Weights of a small transformer language model.
Size: 3 heads of 64, vocabulary 4073, 10.5M parameters.
Architecture: no biases in attention or MLP, embeddings untied during training, skips across layers, capped logits.
Training: a variant of Adam for these matrices, 430M tokens.
Each number is 500 + 25 x the weight over the matrix's rms, rounded and kept within 0 to 999. Layers, rows and columns count from 0. Numbers have three digits each.

# layer 7 attention output, 192x192, rms 0.0829, rows 109-191, columns 0-63
490500528509514520553506493556519530522524564478557479488495507516532516489511426514487510497510533508468467513516527451560477495532484509502464472472423500528507494510476528487501459525464487
520503490534497528463523513527534505534493525468518504510525526552506498496506508533449492491460507474533482526454515554511484518505515493535524455498490525479501496512508492503430536502489480
531522458486491522477522531474494498469481468527467506513537525465499508487530556497503482538505472462513500459482511502473542479506510499509544534534529500501509501486461510478497551462526462
447519526533519484540516458501508500501526498457516516502524489501533489491519487482488494486527519500523516530512464476520476459558485487524453511491480497477599457477569561430537466542503539
503483493513500525463507523488521477517516502465469540470504490488504477480484505533492515494497469482552505511525492532511501498506534510495540473504550494468518493487500498493473523499495494
485486490511503497534490486513528524509476506509547471480513524515491510501510461529507491478498519517505465546483516474509444537480482497503487459479492501493449508512492472521524497491477520
530506511455470475531520508504473532501476507495467524473457489468477482488495526495519479482522530482481495503462476466503491470477488472532517550487481461512520483489506519502506479526547547
504490483526505530513480482513518501513532485510555433536508523492501502545525472487509466550486513533493543491475499458520492511502467492505472483488455523488487527489435517502490504451453487
473482485514498502490496525490461465526453476515528500482526489526469497490498478542498497475497493509512494508498503502467462478512495501498507477465500513469557491513553482527491499492500512
515475502495491514520505480496496501463466496519489483482517503454479485489468511535489491519496505512511478513496496482495490490447457494509527519511519479489468486515493480506491490505500505
546429478570503577448542532513516461561482532447516511487524522512472466485472459544461496553523462508558462506450505560517503504478519512496531490494491529450536519513508428509480548478512498
481507460484454484497498521499546488535531500514478517492472487520502541467477554523489508507468493439508508523475566539476475522530469501524553507507492532479502517490502513533479517472515461
530498467526434493532523490483521463487541513505512462462494502438479497500485474492546487528477494504507529500496537489487504514451472491521532485491502490473479535447451506511482515490507497
543522481439499467516507520445531506465477484569520441482521488500471537463523481557527492478464525485446491531481560484469497555462465500508550506495505485543440519501502511483503493474464471
549463513471485491496517488529466532476521484566524437525481548509462519525473467562493494537500518542469501520414525466480480483445430516488487556530465503515438488517500487511500479459495470
509475528494503505500511482584477558490495524499522501527516528544507512532488469515467516470524511523468494533478491468540485488526505504455453527473522502522524499508509484541484449528502539
556457527532505560446483513513459527495545508453526507534507561463482447528505474501504506543519484528515510482476447489541498492493551524448447541484490492497445492488481479551516533488529522
472533483474449474510492481516487475497528522547498485471502475491490521459468492537520496499455507477476493504523536492469487493472463490525531524519471511482510530488503520512474502506513469
465500539507541478491525470511463485474477504518520539512523481545495515506472457470528486519522535532513503493475482486483531504513504479525479485505484510528530443573505461464520463515475501
482523519473484443514508486470519537473514520458440558502466508537527484487464516501488516446484515457532489536491490536514494485537520498513508500538533480498461423508501545516519517521520518
567502473485443519504496531510497511520461495521493422491529501512480488502523523524466485492476504518468463459514524515479506474476473510504523517520464489505461531450515503490499527473531461
530488474512496542503500511539512520517490503489514457503533546503507523492525487522464490488514510492518523521483546528527501479521491506520524476534501506491527517510479521475456519476483493
441506483533533541497535513480525494529513460494480484525530512467520522507506473482515495530495470506494560522493494456473483499543481504470445509510489552488531555518490530493470516503491494
489525559475465443495515464493465500436512562489495567484546494552493515477462534433539504444502534492457489528430481501540535512464523454512492442505550464566492493514548491494501440575498572
492498490519504506477538487504499537494513464502463452543524537513520493534491519454473507489520471512503569530500489505485468485544482528446433504536527521486461517484549541531453515490521508
489517490484461481524504479459487457484510471547485453478509482458488532472503470501528491524473499488478506478492527471456490480473454493520538467523504486506498512507524511482539492476473481
548491474493444525422539547546466445544487489525486503474546507519458517499525551462484484536515494456506521462474531541483527490509508488536556478497518509492528524470490466520453489490512479
474535530464464420482522448461462487433530495533476545483533525507487535482470529455528493460492536442496573569474524510486539552492498463515508466500590476523507450477553491518451455552507545
507505507470526502506505536514439510537521508513509527494434510475471495499492471518560519474579502489442458464480491467494490530552531502461459506449511483556506513510495479566530498510542514
469534483498507516490509470489541537488485504452453533509476469429529477494492496509506495500483485459530539514535477499505477509515537498492500552528485490475515507462491545501481562512497525
519514510460465508487469529504515548509487499483477511508500476520518489486509524515481496489501512478489500488461495503508487449512514486507524508528499485526473496519508543516499512497519494
472498525479526470482530449505502517450504503518477527508477480509502504485481528461507501505495515497510526537482480493496491510475491494507491514559492491502461470528513500492503470511489519
535513502459490505481501539511459502491502540498482551493476504476477496496483518513499484501523521473486473476535496497510510498503527474518515517480492487522483470512480486518492489549536516
474530445460445475529480532503492455545505452556508457487499488465494532488528499519472502520442488435465527490522574494436479495527446511524551523461461515478519518471507522536460509467511453
479492527503495514518499443511532555458556519484471535530425521470541543496447474481506522520545498503477566544435501459541505498495508493480478478540541504543491515539512491554497493501471505
490486512514516512488486489503515530479501521471498537507493457472490489471476498451500488493488499521515522501484478509533506483497522473506501468532471485484536519531528495504455503503505551
430470547484484493510561510523490488534486468521452537458506455518543498470518494479549578506546432498506486508501497458500468490546499567433515482523557451520546515479498527496534451476481486
497463494520511538459525539487484480570485478463501492523520486515502483521531481456471509485541473506501558509515493543500478498549526526463468450441494521485533515506557483508473501514482528
454482517539501464540501469519530490479522461498490482500428511500518499532471513471493515503497499534546519546529495511497476517501468504497449497510549514467461486492487499489512461523475497
521502536502536495490461511469511519505486536440500513498549496516503459475538498529483498426502523494494469539498474531556499511513530492501480503474509460497527467482518534444519483565499590
517474494522481525531491486537542518490499542480532455510492499530516498493511477524461507488475506508500466519513516515547461498495487512496512469499460500492466507535512491514512510496481494
518511497500462511467488512528536495516485514498477498530479465548518499518496540452469498503495483503502498443539490533490511492501523502495500524533501519516472534506494484528522530463505465
515503512498524487501487476526468460489495509519503535487488494523473500505479493546479488505526524515510463466529506521487570516476489480537520486473528494493567446498513435479511468511506484
464530498494509449511505513447496493462524489531479520497486501479492532495482506519527484489476500491465492532518493449457488517488485461505467544480556513521494518499515501492541479540506509
487528492464527496506496513504497511492464502522499525516467500518505537492534510498488504443500506456456479500547512476502514523549534494479492500469522506552530508509525510522514475502498497
515511487452499481498446511470497521467471490534485492508515491490494508492520479554479513442481494494477518506559522503481501492497523506471532521475573474512470509500524506531498497498495506
547499483507449540487508547455502484497519523469505526539479509474520524518488480499504496540517483480497528481476538499520567515526541484505517478440546507526548493509483478505504530508497486
467483485525504482543494504510498485477496478539489492475488499460487550456477511499497516507511488484510483519555528489476448501503468502494505492507535514483466517553553458515521494499507481
488525513478482474485537489516521508491503529513467520494495498534503535475455500476484496489485521473491480520505539492495489536478495473508503508540526512531474507508478497504478483523489499
488535508433475482489509481471461506458526497516490522481502509444476498462498484497513504460483506441477545546492523466495499530482503491486523485498530458528518494451527531513460485545517539
475526513462546504493513513447499543487474519485473557514491474509522502478452519499532505472515496494485482520465477468504517503515535493479493497523494502535485494547506524491482519513491516
503470505522493507503504507499508464498463533487546500465541481498488518458467478518484512518483513474507479522491533535516486542497491506514540498486483499496501490543535436522494491514475491
458496509531512507511478488498541529486498546442513561536520482529539469478456517519465511496477490494536494544533455506527463479529532507498474536493467525457459452538529507529510519527513529
464440571523483548493578435536495549511401475474427561423502485438548460492435520469569571555591446553566499502467458465556474466482517553467537518591553426469531518488434485544502468453488497
538481515488475539429472536532540522561533571421524551483451460495511483447492465515497509512501514449531520496474518549561479522489575492513551507500432475506481496531499478521498531492487529
462496506556536507515515456512522461488508517516520518504493526508498532523521491509518498526470504526526451498521496504492489549467491485510482517513505547496503512528455460476547485518486460
489498531530481501505519451528563516483499573473474515481495455547516509459414475537504510488494509514502477517495499520526494496452491494516503498547475507485514525490510506510493493505480492
441537471507603496553475440482521540446500491522558492528499545442503535487480444564507489481457522483497484556515510439484477569531488493496465521491510534488500480528497505506490524490483501
498535483462493497484531519486484535501520485531523475538490544527503521512529472516516498479477503470453523534466515452467476541524510514462460504473502521546445520477517532533502538474521474
529499487466445484509474515519485474492500512547512468450492487505471514480497505508506512487496501477460486489541542489486492501476480514496544453467521476503470528469507489569482477497509490
521450491524509507483494499528522497498424491514475512484512481480465521495512536509466505503520506491537498512548511536488472490471503498500533495503511514458488488521538438532500482504505503
492529459515499539532473502488543506512501523465507521509474498448515493489505496522504497510475482471504485497503511489518495533517535487501520508474513503498526531485469509525516555489513503
501479499508517509487512475529448449496503452545537442476562546467482515520529506504497510533516523497505536508479535528490516548497448520513513472482567497496511485517496433510456449526462480
468509503536489477515523499482511491501490495498489484529508502557502510507501460467520511487485489519474490510524510491481495504526493511465458478485514517504528522477554527520562492499520501
483506488529487496496495516524504464499529489488505489488535498517525488504482516442533515521463472513533478465530472466491517488514513526488498505527509517470472511491447522477518509473494467
486535487494515513446504511475512464518566513473508512516492491477502493491557444526489482505453494459516559511519508521490499509495534485498493551492454521495540498477490542434494522541483515
521466525483494461491489509536501483538504458499506499460464514509472485501526525546456501477489537474544516548471514547490462512488480500537523529463524479452507424466486481479481427537479529
542460498495465541497530532523443493527441471512459488476502537479480477500519535500459500504568492501507477471503510502508519493485488511488520502506564461514547511475491457532467490502546514
519511479459482481451471560510507501529451515535517500500569447534464512476482522491490473478451514489470493500479538534463493535488505473513538469464486512507473523534516468527442508506495522
508485510542577550464514504495502503466526510494512489537535525515490480515494450523512492517495487548507470501497469492510497506511518508460444485519511528514493508539483499473508502503485488
500499455538474531509441511510537448525523505484516505520437468481487514505506485517503481542466479508518503459518512530494501479488512484512529462485477545469560551518477489511526542474496491
485493522493470489496485498521500474498536484496495531473486478495519501497509525483518545499513477504517550514532503531516498497514504533479521474483553483497482506482499506496493458522481501
505505494433495467483494534493448507514489466551496494472480499478448488495551532549530479480487520475476497502498505477449442508470475490510516559482487479513457479465481518518496485510531512
525495479513499518497502503487491504510485464478504443490528473457489439517537506465496481522469508520531519445480462500481500451501495519524526513531432476456477492494497529451481538462503508
464481515548512516497554456519545511518525526479470525511469535512510533507504496467497499494535489490499503556504502511530455545493506477474432501511532538509502552479493487521522481523490509
497515460506518492525475523501517450519535506520527483496527452528474494500496516525504475483445513514503455465501511542470496509495464480540533469507457518476530504513486518441494522495499495
496460512527527497519501503497496496515516486489502489494511503504521472514498504513520513512518485550533501504475477498502509483481479534482481522515509491479480477504497488459515506487491516
505552497457506480503526505443460493495521539523525517467493475535486492489452494497587497478514511518453467488465496511491556528478505482511511384495474468555495520488521519480474530500511480
499531517501521503497493489516477519482472480495509484528522555505519524513535499500482500482499521491511505496482522512519512510524512498513489511524511497523506468518488496447498498503477477
487495478482495483500539503547466475489514473540512498476485510476476542478476520457475499504521511462495529522545544486473516517520460500514502495489510528479535485500513471506462456525506483
533478528522504510480538467531470516479516499517474489468553528512468474535464507479561491507558510552503494493447448465510472462459489495491470469534534480494450522471475509506503471499514519
484501480509502478502537524501509482537518498529487486464517507511484513473482505502504502499484496472518448500481535521462472535509463506520513525531490514493481506502486491505489509481533462
525482526542490550478478498516549532479460553434500521495552511518551485479504502479448503482509504509540488520479494531584537492485555482499526470522580474518528513525474482487473508529462534